Weights of a small transformer language model: learned positions.
Each number is 128 + 32 x the weight over its row's rms, rounded and kept within 0 to 255. Layers, rows and columns count from 0. Numbers have three digits each. The size before them is the row's rms in percent of the matrix's.

# layer 3 MLP down (transposed), 384x96, rms 0.05, rows 272-344, columns 0-95
099:108143117176135117094108105071128147094143127121131154160183119134177107144083109108106101127128136096163069117069122160051102139204072174116196080167110147115137113124167094115145105100125136141140157138154227110178131126155167108149111128102155088150054103124184159123138152118137103112
096:074165141127133155136125150145117108123166086139103092176061116133163122203152155182099137140113048091129133108104101121135178096110106145103176131094109133188106159132135151131163120134131112118108070121155192202140171120138082137137049121150164175110176090127068122133135158087088142133
104:130141145137173132135070161118104062174116075142153155168152120159117111118171114083126089178151147139144103085089167182136130159105168154143128147081137153054140072141115125152093107189128160178150129066136123084085158175082119084152133203149088144124119120068093110123145114089138102131
109:125115085113147179130102137093133159147122117135091084192147157149132136096130098152137230158143140137141155165125070108140109179147079090054166161207117080099160098103130098110131164098120110072164155089124168182098144112132135138125123083118139117121068153154102167148100074123139134175
097:145146168151124134119163110157112188134111127096123087158077156086130138134065182090110222108146129174154104158150133088097158144097108094131157143090119073176147138164134131093165107141158148197051160095133132065129093121135102089118096104116091175122116164118154095073112172110150156155
097:119150136102159106146084164082106121104113077162158160149149159114099063122073142152163103135144106161191118204096157187075133152111111174126121075134169110126144124135175107097084150103153181179142127119153108126150128060098196106103126173112090073148134129080135083156152148103137100089
097:149085120130123075138130147111128150128102140132138161075107138118145131110119158167107068124112157128156070138148147176146166051108134115164158066057127180137090126146125143122130094149132148163148122146074178095177137074140162174132129022145140152154097143129139171158176041126127122131
107:120196187131100100137197081133141186149110101175131130105127185102113113167121206096151081139095126158068088095086142103151145114136132080134141084143157107132146127144172132065156098154123158116038171123087126128149096121175127133123152102159116135077174076168117126091100124137138136149
103:157117091172173110143091176161180151124125096123133097117132104172120128119128116069089170128073113096156099098107117116126070140137143067178165186138103121093167094078120173128137116089073158150166168107099132146160123109147171147172096156158132088157102120214125060106168078140156125111
116:063105123135085094114094131160118117139123171099102152080143091126122094108140163092126153151101123167171072078163118099129128137053114170144151087112095181121136119134164103128087108104187069083148149155113123175139159173155135084151136193160190148086104156116174142153153067167144170116
094:150143175077098092113114153076156162152137104109102116099172160113105142103101149147054139073133115149166108142127149128129179157165181107175146161113194132126137149143149136112109117080064117139152135072166122099164106080108170069096095156087100124168182187102074096131129155121175092163
089:164077081105095104124078149151150097093165081128093095148097131104052136130177125117096173169116217162143124131095122144186112144157128112155141153094059183143156152180133177152163138092160152178092153072149104158096092135116140154096105137140124151172130082102100114157081150136117127108
095:079103140156128085093198138131109117097179149167124164136112171197128156186137118119159092088161138123150136126084197193166139135089120052143106131149151129108178173104142094158130164131159128114105187140127070128139076124135109131080107112108116132107120086089104058070152161113094148122
093:106107103105077129144127109134117152151153125134137139136129097021088103130158114111137116217144151102162145109143164123153140159158172177143170163069163137141112132105103144116155176184070078112170132154174134071082123151124102117168086131118098109191102142089094094131101129051143146150
098:084140170120122119129042104155172155100174153149131102138175175150118042116168170137100106204116125091090117147101082162101151112085077149123113148110158132122127132126094132142119115172148186155177089109100099165068088106157112127114172160114172127151155120109117058148189137149120117109
107:137111080090104200144129066146129108120117095155059109121106185150079099130107078099107099082128134132102146107162144107127093123102143123129189087129119157163164133135121136127146046138152058142125140162136121176115159150130186198129221130134159123147132150140164161116094130096117185080
101:109065128082098189145143147164120158099154104103098136179163110106147082116157104147153143126120152132167146123043112127158133140145120092132100145093106125177149153111132168150155084131092159113173100061183185168131121092055149135110088109151115110066141119092159165137172175150120068175
092:090158121102120121167119161150174091137111181137102056167072116135125163121156121152142083085155102178139146136118147122167128082155143149119123124169160166178126079139152126105119183096144140078088157156185108105101044097165102054113121170163137151112123087159117077088143086163112172132
103:117192124142114141086159133140085166176066145113141168123094096136101138126120145094114144122186062110060143185106112093152174070117137165131075101155140074164135166087113189145163155153130091109148110103087135143150089165105072130145207096164108153172143127093162104099121159123121109109
103:128090103081174148106103134188137159124120115140160153122116091134108084123167146162167069096081181142106148118116167071158115150104121112152119127116125190142110118194130109155138130114086203153108178092152121141123142144105144145091113184136086183109129085185069117036159129110119091089
105:102122092155127143079151086135170130154162179158100145073081130158129070155132180151120114063135066181139148050095084134151092146108173124120109136153116106163102177126082174144114171167174120113110104155143127161140166064111132108082095125114120141120179156096167202119127149146121092137
094:101084096107099108157160074085104197188104105158103106171138104101113118129105120085145124131121122170136066184186129103112106081072102153140148139108133095124171140144189134119107130054111148170225119173140110149164171136136178117111108103171130158096083140152173088134139120147126114151
102:128172150177127038106136088091160146139175125109101088077154109128134097085061110123105080115165194148155107181094140111130095167082155107092157166190144105127102147194164118161123076085164152084132126103136110097126117124102179071156146125147138143101108193124168117136149119108143136133
099:131130143148088097096128150068130083144106139102146123076192095136158154134113140168135082104109145107114142177125124181136109146156137151108161164136176106121157088202131158103137092171132104102155120206101094111144103068109168096128092146099173133119164175090135071073081142155190135067
088:076140133125074190171137114166103141184126131154150161173122126151127151133075098158095174132142085128146122092127171116123179133187164062088083127103147104093106109099133145078102086130136176067126170136097129148126081135096188120138172123125070117138161085119150110071128128133203115081
092:123081076080169132108152109141095181162162089069122148125163136142107141111113109121179152103175137133106126120077196123135089194129159121112075131103148184158116119132075149180105149191168137175170143120080149101161124109149152157084131083182102145133139125116121155105119052097092080105
109:143114135139096067157170169089080176159156123098135079044146117174095171138151122106123143095137160123100129170069054163125073130159075131129145135076071121159155118152174112064156154155125152120085145138097064139132159105167139141151172128139159187146125094158143128125122147085148107142
097:130121199130094151141133109189071116118102124133096175174138144107124136130087124156124146106120086073180101067149165093094174185073123112124139129138144133161150106121158121148131126070150123050091133123125168107093119115054146149115125091179139129122085151116207128173152178198124120133
112:128151119140111121134106172095022096141120159131172191143132126126150185170125115191161202082108101128075130174122119136149149139124111126089112126061081105145151183142057120150117170167091160099093136166096139116066129130119129153139085105127118143131114100106104109152181109187163113106
093:126129071080088114123193162095132153109139116193153101160120100165184108122177163087141101137139080093171132149135147125148119122093128113126161067089079145112122116117150174108120125144135123121073156099124142097108247108099129126146105193124135127129106107119161086173154127180073177082
100:130025116127108196120096154177066119191180125152108118183162144123118121146080146162106138156167126102086129111136056156132107114146108136135121135144139122153145149126138078048121112117125174189191115076126163159111115078153100150140088128157111118100125138149156149107187148120088084108
088:161143110127078138131144028099112149099109115153096119154156148115039143144132104105120101154119176167133136127153187167152170121085117177140185171152191164175068164114144131146125119097160126117092113127089101136104163135067134137134133088118060140112123116142162122148169091077152121063
131:170103158140188094103086097167142142139108141097082122138123191154139103124175168111134090135144155177136186105090149150093157133118157125119151111075184158149092088152103134077179176138110193120111122177119119052088102141089134125157138161123123091088177128105088101098152160072085082117
094:158130137118097168116149131196086154071066154158091089093131157141129150150078150167133115140136082147118123092164159109122184183104138132061086122099096109150162116119175092111143168071097145154192129096170124173104103116100087128126072106083160164088138122134157192176107144149099132162
087:084162126106125139141172169106156092156148181136108171146128184082090116081097107160094142098133155092158158122098066133121133091099125080079177194140127138110146131124152146177103116128171140087135080160140208148099106060063161142117169115126165082106178161113146132103150128086114113088
093:089145085096165145101104050136093080109091164128141125100139106174111149095140101180116129086137106113128146100091163142155137148140154093150076091149138090138161152125175166124166049159133173066150146190092085145148175141084107160104134126085123115126139129143074106151156099179186189124
107:216127091073116116098130147118129173087065079105123126144137103110094134117173122157135169171148107170178135120194131127178128150116136157130120077122103102130083136158138123118163078159121123170101126131083130189134096078167133182076137185158108165134150103148046118101136101082116155166
102:119141148083176122119125150080078167162098114161122156086168162108118167115098061117098117062092184060121122159127129181135071103133166090161149113147141129097180102115117163106126095126110170087172169169131196180131096190162107089180120092110118146101136144155122139090133095161112123127
097:113172112104110117102094107076079131159124119139107141155144145157094081153194108155137104080175121121109116123091115162090160195128145179137107101073129091143137162126097158167147115175151129114063098195170110111152139187085104121114090127108078102151079092136149098134133201131173143195
097:118141155133081092098101075188120126196127095116073142090127103082071125110099227136075101129133127125031143161131163197115170166105100118103147146133157090089185089105162158155123160138122161127077129106099123149149181095130130117172126126097124154144155122091148142148132156158124135133
090:091167136107149128113126111151101128095121107141107136145162132154086156168128160099101121130069075098158095179112109098107158116124143125098083151180124119089153155099141069092120152137107139172202120167097179189085155189132042117138117135130177093140116158156159117064159120210095115128
098:166060102105107091085156101131136159096166151140095113122126130146155137093167048191132104152125063129156106145132110126161126109130138166139142116117120109106161104156180186102120090127128145109134184172117129138082082199115092127131103168190054090088129127145153056197125137142156144113
106:137151140186187108147152133107116083093117085146129215129167103061054105159104132177092108104140105142162139169108141168131104155167118136119158145144140122082198182149111142144145118194073081111071128140096087106157112140135116118132093132091161107111184110147170071135096114089124118157
108:110084076116076132126071124154136063149114190077174132186106129120197220169143073157128077133142090077131122112077128135147142142180183149126117114127096092184122123117150104081112147118158179149122090106103107151110102132109153175112163087147132100167144186127112140120129133098156121123
107:089128116113171095161082126096106143177079133141109128164160146095186198122132105130161146122164144108123172122130161106136126079101181086120117154151044124152073057147161116156167143104183111119053122102082141149120118091105114134085185124146187118150095148126089099188136131173141113134
100:131110115137142124143112112136132135143132139110108140085187077156147101102177103078165097158115147162114116113144068144222128099141153101163130119079145161098157149093114103180132081135099132116118087126086090165109154156029124125105162180136169153148129129087138093195150172106137149043
099:157087152109200096135179077158145128151165143073148080098104176115135127119137167110147104162124115123121121133096200099150182161111071091184063089134139134091141082133084166160112104156172140117189174140107121081110124083132095134095131143107154117151091128156140173157097096191102090124
095:141149075151189114095177094166127131146103135108088150086152123149133168144149142198158192070147088140122153080103094136111132137156171096102121214108071163127127107078174152127127116074126101105153141173123091143113111135099126126144102162112050132115067181143107119175081153159142111110
106:121133128123104100089113120094104116150185170153120176128131133099121141114115100166150127120108103096080087158168117113127174159084188154167150125135195126070070077165167174094096100130139062166159169107189154078133138099120110081088144132050085139179129149130120171120120180138145101127
072:105153168084120162129084127133113105101114117150171115125131143102107165161134155180091119107172167113180118119109140064075135182141114118166094066164159164136097133088163113080149105167171146154134167149144197120163092090129124056150105087143131045117079093142106129129191093163122110152
102:165067072122161097195120137116154121147165137100110141102162164126122093117110190162060114148173136127118119077086149149191128118134133153131084157153121157139131131147152157149059165139108128126153121126116127149125098105144153033140070119186127143084148089096143145070161137103095093205
098:097167097129128102091110072104087153136152135167155144151098124112102080114126171164171139072103123182167135096133123102166149052184063167226094111074136100122134140128161155154174118130205141108174104093127079150145138118142139150160145117127076158115127116071155124105101154134133101122
114:121147104140192147144136143160089125113104128082138143160201095105128143189112108135170128073156096119115187086131156210146088163143106126137110109094129117149138153152094130158149150135125113056066146142100086194084085201064107156151166127078122107112132059112124102152139130138128139107
107:150179154052146154215161066152131169142080133190085149161142112133143143170115177057120175134146162133161150177081109132117120144115124079106075114152162086124164058114180129133116111120145108106106133129113053108128102142113100154086113148164114133147147115112109111182122138162110106085
100:136149091130139151161157116189151132094065161086128077105071126123102130139190104130167114138068144130103136051116110092117179121140085142191127112099213070126109158141082102138095165134184143140137116106070130145135170130182127120150122105114117153157115095178143106076144136120144172184
102:129101098084179085074144113135126130090093155131174066153188136073132110151091136161171135134104127128175193127123167115117171172129113103184092108181156116141140165133138088151132150128124075126091107193107152105082118117154097101169131071150121136079071127198139092132125163124123193146
097:125127154158137161141097081095053162114168135118118115161149140019143121055141145099133107118130108102164177111144135121102153120160137117190145102071143078109166152114096150118135206100180143094097171084087093115175118107143145100146150156118135115113160182142148134104150143140171063101
107:125033115100116140185105120158221132104154166143132098061116135107165132055098101143143147138115169107113118073111128106144151143099173102124156092142131166126170153147104147178164043121157094175150084133148139195143148166118154073119129102113115154130125107152154086113097139138129079140
136:095101114134136088130199070177108168062169153149085161032103113098123163145135144135126164168128116119104143144132151105164052109176083124131086170139140160160127154074148118146083104120098105146119127115110134126198095174097100108104166126122104139175168089149130181087174157124130116126
095:169121160128118138129092166151130162099147113156089127150054115100078132147114111142159139114148139179133132154093147163051101147123142089123084137089104098183121114128132083073107190109139105109176187195215163124111109095116117083144109088153148156158084131058166133133160111146097169112
132:111167134109176170100097179107148185080132110105137150184086136123092135134147152144178120092174073144199167156157181114122076151157104149090106094134128163078154084076145091122114128058126154126149118131155141091088108092114164098119187140160120121154106130112072134153170170091135078092
095:100071101158155143129150140165060119164108139083198089125122098157159197164198150133107098077150146131111113106094159144164105136153161166156134165148102101133083048124076142079192135133104184151098122094063114116154145143126121116081097131146138064125135105128163151105148109107119155151
099:136123136084081191166148101105138135117217111104162080103214126124057110134144128138137109178076158114139098091124124135103134136123114102121038107104105119181150140129153112121155076118095102148114150169067140124163142128146125091151141112137193220081129133156153165104121111138146125104
088:086125121129141150131138141091072131114096102092149128148086129126202133089140152082149167114096144068104132096103128088119096125170085097181179119109143174119128199123072161153122086086142122140179163102107097141140135137115179186172133189147122125111193155141140129113169103175087086062
093:143129082140181130097141157101096155084113110134174079132090136110083126127087080119134124128121105163193096142152118070201176166117126105153169103189095163069146141149121108138105121136188135109098126126126164164208132132153080059127086182147114134098104095166141111188150102121108165139
094:114122145144099110114155142113093086072159111164166154118113059175191154091134139172205119107110082119163084090120188104127146111112143152070132074097181179138111145153162184075144129135118107163122142117115126133108097141071124161068116178113083075094154147136148167116123175153140159144
101:061127099111103196207158119100144175107128100129084149155113069124147136105124121187133157134137135041177124114068125134186116154066147048091130106134091161163108151111110144095124140092140147171137098131160117149147135117144157124147087129154148116135114164105138173046133125148108076152
089:076159142086149142134130116133130130149148133116153072172154185162111164149115124140092108102137076077111184149153155125144173162208113115127149050054136145170129112129130076142173150171095082079063129131182122079109124077087141100137126069136126144092154137110109135096149161143110151168
097:137164143104086106218124155122141066153083140138136163068120103086130175145144156139019155104103066130119104093090113121158088129098145121162122163160202150179096146138082140131115116164102122105103126128130189112163147129142104137057110135139098088104135139139172141155162141162095102148
092:144098142123101134139129136107042077143096104088126139127109138173169140083133102204207084101148121171066146096142138149136157137135128163150147145145154177145108154102075123169131094092181145119128100124144104123154145092143101134152092156131032103159095148116185085170136128061167125148
097:134125141101156125169125127092189126089098089172108148179147155117090097155118127094139145076170072136099181151082076116115171097132146132092088090083196167116094092116201128128103077183142128140133131160140140130135134114152127102193057066136153139103152118112118113158131130198169115154
097:180125125166167115067128144125095113107105140090145088066129107090178164125058165186161151125066144129102098101177132095152171166120148097136080154113136094132162060167142138106127144125149118157117159146114181098175126159185135072081140079141175124136138143088139152073139079168109132134
103:140137119124091167191123146136164191107148112092136152152086125101042153082137099088092115171144149122087140123086125137081158113117118089175146060157173133112132207096156135187109072130155149156116103134072087176163185083088117153126120203123119134112104124115104120109152150128112152138
# layer 3 MLP up, 384x96, rms 0.226, rows 273-344, columns 0-95
090:146147139149087133107175110104145114152089130161160111058124145132104126136205103133134151089100162123126115112110141232127121085102148138128146145116142116124085151134138113102091143170128065103115192173118088104138058164049104070122187138161118155187145093128159152077171123139140136161
092:131120115070075092118135185105124137133106156056102131118118091087159173131116111164151162128133084125116149103148094158105133139189092114141110075119125132123111155123137124138131109073137120158110159174132051183154124095091150201177116118102135086182184140193117069111123110189148182162
123:106119125149186134113078114153164190125100091128109113180116177108102129179054134093115177106141091083127146188145137126138153064155092103153102146125081128130133126155078156166158157110139093142105146149212127104110163109146115089148077088142163114143117123102156114110133059085113208159
099:144098154083078054178111082074098084154126169141126206071119160195159094162163115154114178186067113139127103127107098140127137109168141121152123109188182080111148111140143120110107097147095128100123205160102113098129142136136143157078123130145104092175150141137111103127087133139083163125
097:129145144143089156101128161140153149066103144086106109143155141135108109174125166122124084126083102106125097189117076129175137097110161145127119156099106144159127096121180129164157154119087079166143113080155223116075054107189141070130148111109114168101134069155153126213140136159146119150
095:082151194147112140078133129068145097098138218103129094122170139109131185130149186169113137122080129159136138143112174165160082094124166138160126139138081139103142085145145095129123121131092095137155069116105093129165115104093212141086133094122156087091140150152051145156170114161083140139
108:126154106167114026135105162125191176146187116160160157087182111155125163094165182155118087163132130078107125134118119114144154092158086090111090107150115133093095129120086123063130104092080137145140175097171105143126117087132113135109194170167120112098179088100119133194105152124117143123
096:129124100073138126131092101126105180121154183080081159183114122124161176122126118127107087138150118141162166142110143183132127110124091181142073096099122178148103119078097074107157170135210128118100174128129128156127121150117094092120105079133130131183111125137088242097122099121089174159
116:183153108127117101083178114124144139176181155115140134072130155093135136101188162163153144147152114159069081122164179122107123159103098096122107161114058190115156102069131141167128141084124122077185160144116160091123121143069099199142150142130105121122069126148087112118137186131075112096
098:112131154112104161158140152102090112145124121151209099101175171112198166176202139131167131152126086105120145070134094095161136112133144180132130117164117107137132147109116125156122063161111081134120130152054105118097118190144089156113136161081135121175069108094054150095116077136102127170
095:172182125166171142090165076103066117170092119161118162184116132148157122138086199138153109118050062108104154152174138110106149132125130125133213144105150088123123169145134117117102114142049112139118163171151103141133145145136108145098054117074103148129123127148154069111155169115095127107
102:097152150118149132176109094145170147125124129097139152086157107170131125162094128136114150131194074160113153154118111077122107089054111119144068132087171098161194063104160143128047109098127110077150109095140146120135191124162137177133119152118146156121123166124171121184133062103121196107
076:114083145180157094163091087126156144175150168102105121124089103180163130076167172132133134116128114108101105168108116175128115115109083099150093130147066086148199129131136143114141115047138113162051149070128101198111115135163094165080146131111217108102168129142103127129142107140135142159
094:139088128108095095131187172079123146136088137144141131114176102091124167115149116090123100070135208123117174127137144101176142159151164127174138099192134094137091094115139085108125133117143124148071186090165103171060138088144136172168183125146151146098106136078125090109035133105146143142
107:153119139119209138162069139122082096155138110119113101118178214170092097130133095116122169075140162173105145102114161144076094154141118095125114168135123181109179118171157029138145106155095084177078131130096113113098123137098165103135098113200121132118139102165159105091138091135132128137
103:078016110155107163093163117091170112131117152086057206109124102099126157100125125172089183181170142097120110093119192200170122075190144104176094169154125118120163160136123124138142148105096161140129116091113133101158091167124125110165103110116087112127136117139138120138113138102150125113
095:128173133154107118130106142083150112135099113124119115096172156161144132095074188160085136082103152124114068147095209118126118086121129131167133172135151054141114094101182152137097101184103171120127109093138179136182149122116142162179102118128164145157065186100089120121143060056139132130
101:110090081148111082082165150118172102134156141168043083158118139149118078148108186158142124166135173161163167103097069146063105117141106103149140190125147141121115060152129173125060158136102123119124140144114101169097097121168201129133110143108145130098191097120086166142124154097113145164
120:169087094116199132106110145144164167153141115103160113109123127141136113154092188137130100068099153117103114065121173104176156134144104176165145153075119138133101104197092087157073115084104145180082105159131104125140116117089179138111157139113090178107125127167180145100183180102156072094
097:113147080149116095174090156128092124170062143115122099099102152151201094134116104129104173121116125141130114155113106163201122107100199153162202126085135072196137150149118127108111098146111107164161135081097163117126178146065123156110088127108071108129181139205085138137115147130110141141
102:174088127093170101099133169127159104044142057101106133115066122151144115129159142147121110137069119156165141090110165174195101130167078116182078114151148167111118105140107082177132115161151106086089161127122114166138119096149131071134134166095122188161177143152112148081126165088105127166
104:181206136097116137146096117120153134137133153086183061110094140114129130122113156174143156062064073159119106129167180117155055144176135107081153192070118137140110105104146143183124148121099132173080125116112135158127105192119117090131149119145116085135090114133120140178138168126089086178
089:142139075118139080156152092129163177137101123055056121146128176105113215100063111093101107155122124161135150142087161144129153128117160130140125194071112171141100173092134175088109170092112142134118160139173102163135106117149063144111161153126088126129152097129172125160143149123163064081
077:120091102136115160142160160118076170166106127218117160141191153094140110071125140197133072146147159145132172151132091147113099122082163135156097120100130139107123118083106148187156115117067102150131138090149125057159129109106096152098135109150126120185119158163068150066150165121141055113
086:178099064126085157167113114121149173123130171124127159160100120114177156161137115131125092208143161111092128107130080114086163181070075117081133167151164074081132097129093134100134052122171111108124122160116136113143104204106167132102110102130083154111184184184163121118133101117128121119
136:103074112114124092181167126103122162146182116125051157160094114160159185146161101134119140145123188105071132138057130146152109084118133141092143154082127087168093112100140192101166220147159139122074126162115142111083121150162075130120102125107096083194143124158125134135131110100171137120
096:124112116126125051070107115078134102158145087055208104118126085177151135074110132125105115140132151098129131115090147114164119125183130162100128146176112134113080113154134153136233109171081091113162169104154126193158167158146084121116117128166074149116146149120118129134096129117118201127
111:119116093135088136196113184079137117150122141120093129137183132183101119115112081123140174142157132109090121163122146112142129118139122194144082110155153138083094139147116110107085104140112131043101149153091144175095108102132165155092203113129084126137191095127130166208168081182070132108
093:186139074106089107137139115147158102112118140107122075144155142136190090186106175129111146199145088149165116112104132099099134176131094134171045116136155112077074117102128127115125101148136104174038149084184157127152119107177098158134160106127177160141103065136171169123124106135102153137
103:116072145145141140167143152080166119091098192100135084062065103095157148140115141155140120174144170144114145099165113116176108143171153081184157148115129109166066104091126153155092114148138154149107080147152142079117078085201095126146155125155085190085146116109123092101119144085130179128
086:145191125129105173127126103127107090059155141148082195137147113073128140176096150162120100124113090138097121096165109115193138101104116215103155145121160110117132094092104139160142086134145045149078128134119152155114129170176092132132134147115123077162090137105133106122132143212194078124
105:173112154163174108095132123136103139131121164156102135133172149077160152113143089057161057158108159106141112105127126086182153104147074157096145177162174163125125099132151130140201150113140122130122142146120197061131059148077156153102117076115104114167145149095059077143106120134161092121
095:137063143143090140152110193168114216124115168125179085098174164128155170046139155150157116123128106115096101112140092105185170138088111139090136159117103094094127122115094091077136133112127153159162129133081136127155073099073141123141147205162153157111110092165105146142099093124101146182
091:158120111123130126172113061137120148147090127167153123057093177171160117095214149115064149124144115103132098133128158134170102117149168197109120124092074124128071138179123152136084099156109128090103131032151156141109137114151082103168139130156093153160067154167128178125108162109141112121
087:166151166160067139036091129066119114131175165118133128148082133080087138097112137123080161145146141100109124112131095136107079169152147196124146165170109101133096120137103100116112167111140086111107126196129203082104147094155166130146129129148114152137083194144139150121182151153163076083
102:135128107148184146130147096101131135123186165060094153146155143098150124152141096180089130147071139065037134148150153134129119139119124177153130193090097130148152131166122182150102101110124115114097083099221116151135147128104079071121110069112078124152190132096159107156143153112124097118
111:106095160117143121124145115185171140133162159087120142141091056134121086148154139145118044121083099159092135155164235121143127106164151144090130143118111173161117090117163160141157139120107087177129081056092141092128130099124103155148181134147046110164160124137124154160116129147102124069
106:118081145141203139056120150096088155202122133115168112106139200093128123125118077139105136130171160113140073115136099109170128139099178140115161094133094129087151069170119137152089157074106102084188116075138174168114129167091154104124143165140132120045150151167155133122126120125105138170
107:133095058057155190160126143113117110089140108100164078092156144111143131146133161091133206119160166170141182196142145100077089102107084107129108114139133143097171111155101105116082122111095168150114134142124152153117059116084178167204130158124118135169144068129116106169157146107132116102
097:141068128097121083143131156114165135116151111148181110114087129113136121054129102146128123157163130105098181133128190167144157073108143134137171094104170175115090153167110122103128148110098138075082169084069061136111154129165161147134122177126081159110173212119141140175063113112168115110
107:131088125118098119117197097153164130148194156087118091138157148177130098155098197089116132202048168106137104107139091051142082077166148113181138171147147144119102097123049145150113121134160118123094132124136094145142151068096144139166101122172080159130136147135149141101153161112093115124
102:113117148154142107096185082100178123171130160123116060145154096149152068094182123123173111160075135111136127093136141086122132093160130126165132126154209099195086108128088097173084060084111151159135128114131146104139185099104164165116101092161184118172103125101152122138148131115078079148
098:139127100144087120162132195110083105140127103154149111108115121145067148114135203115148153157109191121135123125116162148121082093151118105071097168137146152076173158121132097148164169110084067076112180155158100158142129165142115125094135168063072146141075071161186134123083164156116087113
103:149130120168180155126115137113144120143118086103108073150137160079174185125113105106057141058154157156142222158136163110036169129164101112116122136127096137092164104117085121127168154118137128163080124131143149097123126114068159087159093148089117101062164140145148156094112146160119163170
108:120103157124117111172192149098150076116111119129163165143120137094109127180094092148094117084107171184152137118170124179111166141104101119117147110109101090140172059150167086124114160120143070163129158148158112070095152162100086176175091118112049154119118115140120104141099147087208182120
102:153165155174153147162149121058128162098124143130185098118122134070175121095159088129132108115144143131175096111145108162123080083101113149142146118123140122113090113113088129142103109110182118125073116079181141171147045060134178103151128118104107199160088126121138161120101215101184117144
105:126070158123100088155131126114118116060202150126173078155180094182132122130122168085093148152105195140160154086123189154066058093159142132133102111144136109124128152135090086091197156148132146102096118099160144148147111117109134123119145164170091149140194125070127138059122137110129127098
090:145111174115079117101147198102085124096134165102083156141092145167162132131148171117189107073113196111162099098101068134157072055138114150096132102104099086195179123154148110126113150098130114086138104143132151167116158146101082077135184135113123170112178157149116114101108125172174141116
074:122145147144140056142110114047214136119112160136172118158092162145104136084087075142125151125136133109104165125107104114132152139181132046068057083151146111096146122097145120132126145137110122127097178118114055124114193157126143169192154136121152183169125140152123173093099124164118113143
093:097123104137047165143203114115159140106175108177117108098124164122099179166107075144186156146127098107142190159137127094128147116140153112169116112187174101038101099061164099126134078132125152121134103172103146109137141167084093191110143117078102117168109146145133097128083112135135153130
090:148072164136101048143137172136122144156120083086110092113153146155150067103103090100113170173153130138119105123155080099173150162095144134112142171063145167105135109135138168151058142123097101157070112189155102139161092116108204125134102075120151106178145142173185097130123144108128144169
103:136152176146099181093086089069129171109155082156094116182113106066136173096155116067087109164119146162150137096147094111132116125134113137095169147121174083134125109131109155113193146206127111156116135128146197126119091180116135112161145164119083132115188081124094109052107154156144096131
118:172158180102134125136150102051135093171116120039187108123071158096132142128108151139100135093141173141166133071058075114136163136156119121134139134143125130156120104115182137132108154105175183089125127104192138146143077074124109142146077149162083115155121118103095168146141164069140132182
101:082081107143101152133114159098091179132130106156148113187143147107170136109117118118126137114177115101115063159109079137104169114125140137141071181133077152115118131091089170131148139096129084086144099179156177139124140192143137112092164094105131166130064184113214198128071143118155113097
100:095095165101115140168121141065151112167133145121123164098155127161079131146127121133124149160181148171110129187120129105103106108153093137073109119160171129085133104129148065123050177145086119166159179080094093128113134175152135124110190160137127102149191172099047082165130144117106072118
068:123111149092098097107120147137148089172089159133102130102061115185127071215159136090132165168105176151114088154077125153116138116174149128101098094177143109167117092163134083088118079108089095153149133219171176089093145138149133127145136152114151117131119123144117096130097093121133214154
114:134106136125179167087084154131133134126107096126140079127139121104152079102169165138190162084156124118103113139099095117131159107069175140089180079090094161132117114106159104166190153108084133140182141082164068148175057146165144139141088152112063207139115168148121149163094122123148122133
124:160167129117124140137164129113139181142196134109132089122103108131168190116102132136135115147121076133102123088200089097076095128186070113113173197079129119130137107132155178143149120114097056117170094115063164156088157159098067151114111179124136142126162107127127138147139104056114181134
097:133162070114125127138108181110142123120100102162078094175091123138131143110168113118117092157129112123081164148130155090106193123156136140091159197091112184110068186164107154071096093077125168131107152131174118127084113120147154158129105140106104107062117180156138127210127150101162145062
126:139113114150174121156080093067173212141118148127074032144125100153142101146171091101164084175162183070165121113102165128153121108132152134120143118127128104135102119146172119142173091087131147128114096101167180105077154113119100129112133104149111203118164109099060143155151148140123082142
091:172153161189073105158131086139148084131127085151115084118122162125167121105123175087096084142125182113127149125211113167091118113112137076149123112128101170167128100171160166152044144056120110126114121142135082101134111159183107184116123119103100159113099119135172102185117094155186125103
098:115144091115130160101090104095113031127146097189143092110149102149089151114110160126126142105120102125152152128135135138140068148133165099122101120132068187195116159180164128109189136087136099118063127177187194114152125182050129174100122139139096115147135083106153168099149115150115135109
083:139134146096156136103133102087131165110110110085180073110136135112059134161159252101133114149171127173111173190163132118081145109127112161141117109075091087117116131149150169115128147138089112214101089158137084075136154179117142078137130128136106142115157132091136094113127085114106170158
093:071093168205092168102157148094121138171115120101148141149151102137133118112123129151138120102125171069060120135097097088126161085131110186112095119086133124100151116154041104143057154149188119149097173129103094088128165190168153093157127184130169125192105123162115098127135127116144106146
090:156159142120102095155137122150136176138136121120117128107142138130100155152104182079121156130095148110117172153116094180149126108136129219184122097083118097127173106050162099060116108076109164141103144073130160116186145135194134096078176139076105150149095062132090137169148123107100106167
104:118106099161117116086089107075142124104118105137082146119213194140125149141088147169180152138144133102130133094116104193072139099154154119164117110105177164153115169111093079116086169180084144086081153142122122103163099135075135110122168069130151165171139137132142145120161100103102092212
093:092092094175068125135136097138119121143146151146081174094143145143133107138126144165145156085092173152149070170136130087173068133047159120147099162166103092138132119121119124170075159140167113152143181105148140146062154137133036118078149140145127157167114137168135162158100060142148081128
101:138116151114157090156118079167154095119075177121109089130148139112136142174165135144130133083095134142133180133113085125089088139135119139117088133055124081170211090126148111113170114116128208140138095132172106068058129167115119156157120112038121139154088131169128125160129175151099154180
097:135136139176107145127128126060182165100143197130075104180181157179128090114122124095097155101144147166214140128119112106128101109138121142107129109174125117111103097143150087130158148131122111119141068097073144109163145155126073172156099212121177069099135117085102100110136174157122067137
091:105053088162132118060192083124157134182147111088161129176112121143115119141120112176185121122166099187102125073102153069197147149090123116148167130182141090071092123129119073096072139128117091133161092078082113148137161159124112141126147137151094184157106143121145133158149129139157135161
102:101104109131136156169140114142114131147184130107141127111135152135111098125142176113098146124155117122139189147156146166154116098128152149116159119116096191106083164088112130122127121153081142141086154087156078132023138096038083167210117140110065124139142142148134052181127180124116124178
101:144158113079158179138097168109096101116093199126152145127162159097180081144077163099140152112145099119095131189129174129092139118089159108084118095142112175079111160130069101181139163134110091123121144114095113093159099157176117181140123120132152151165086082120191176120126132040157130109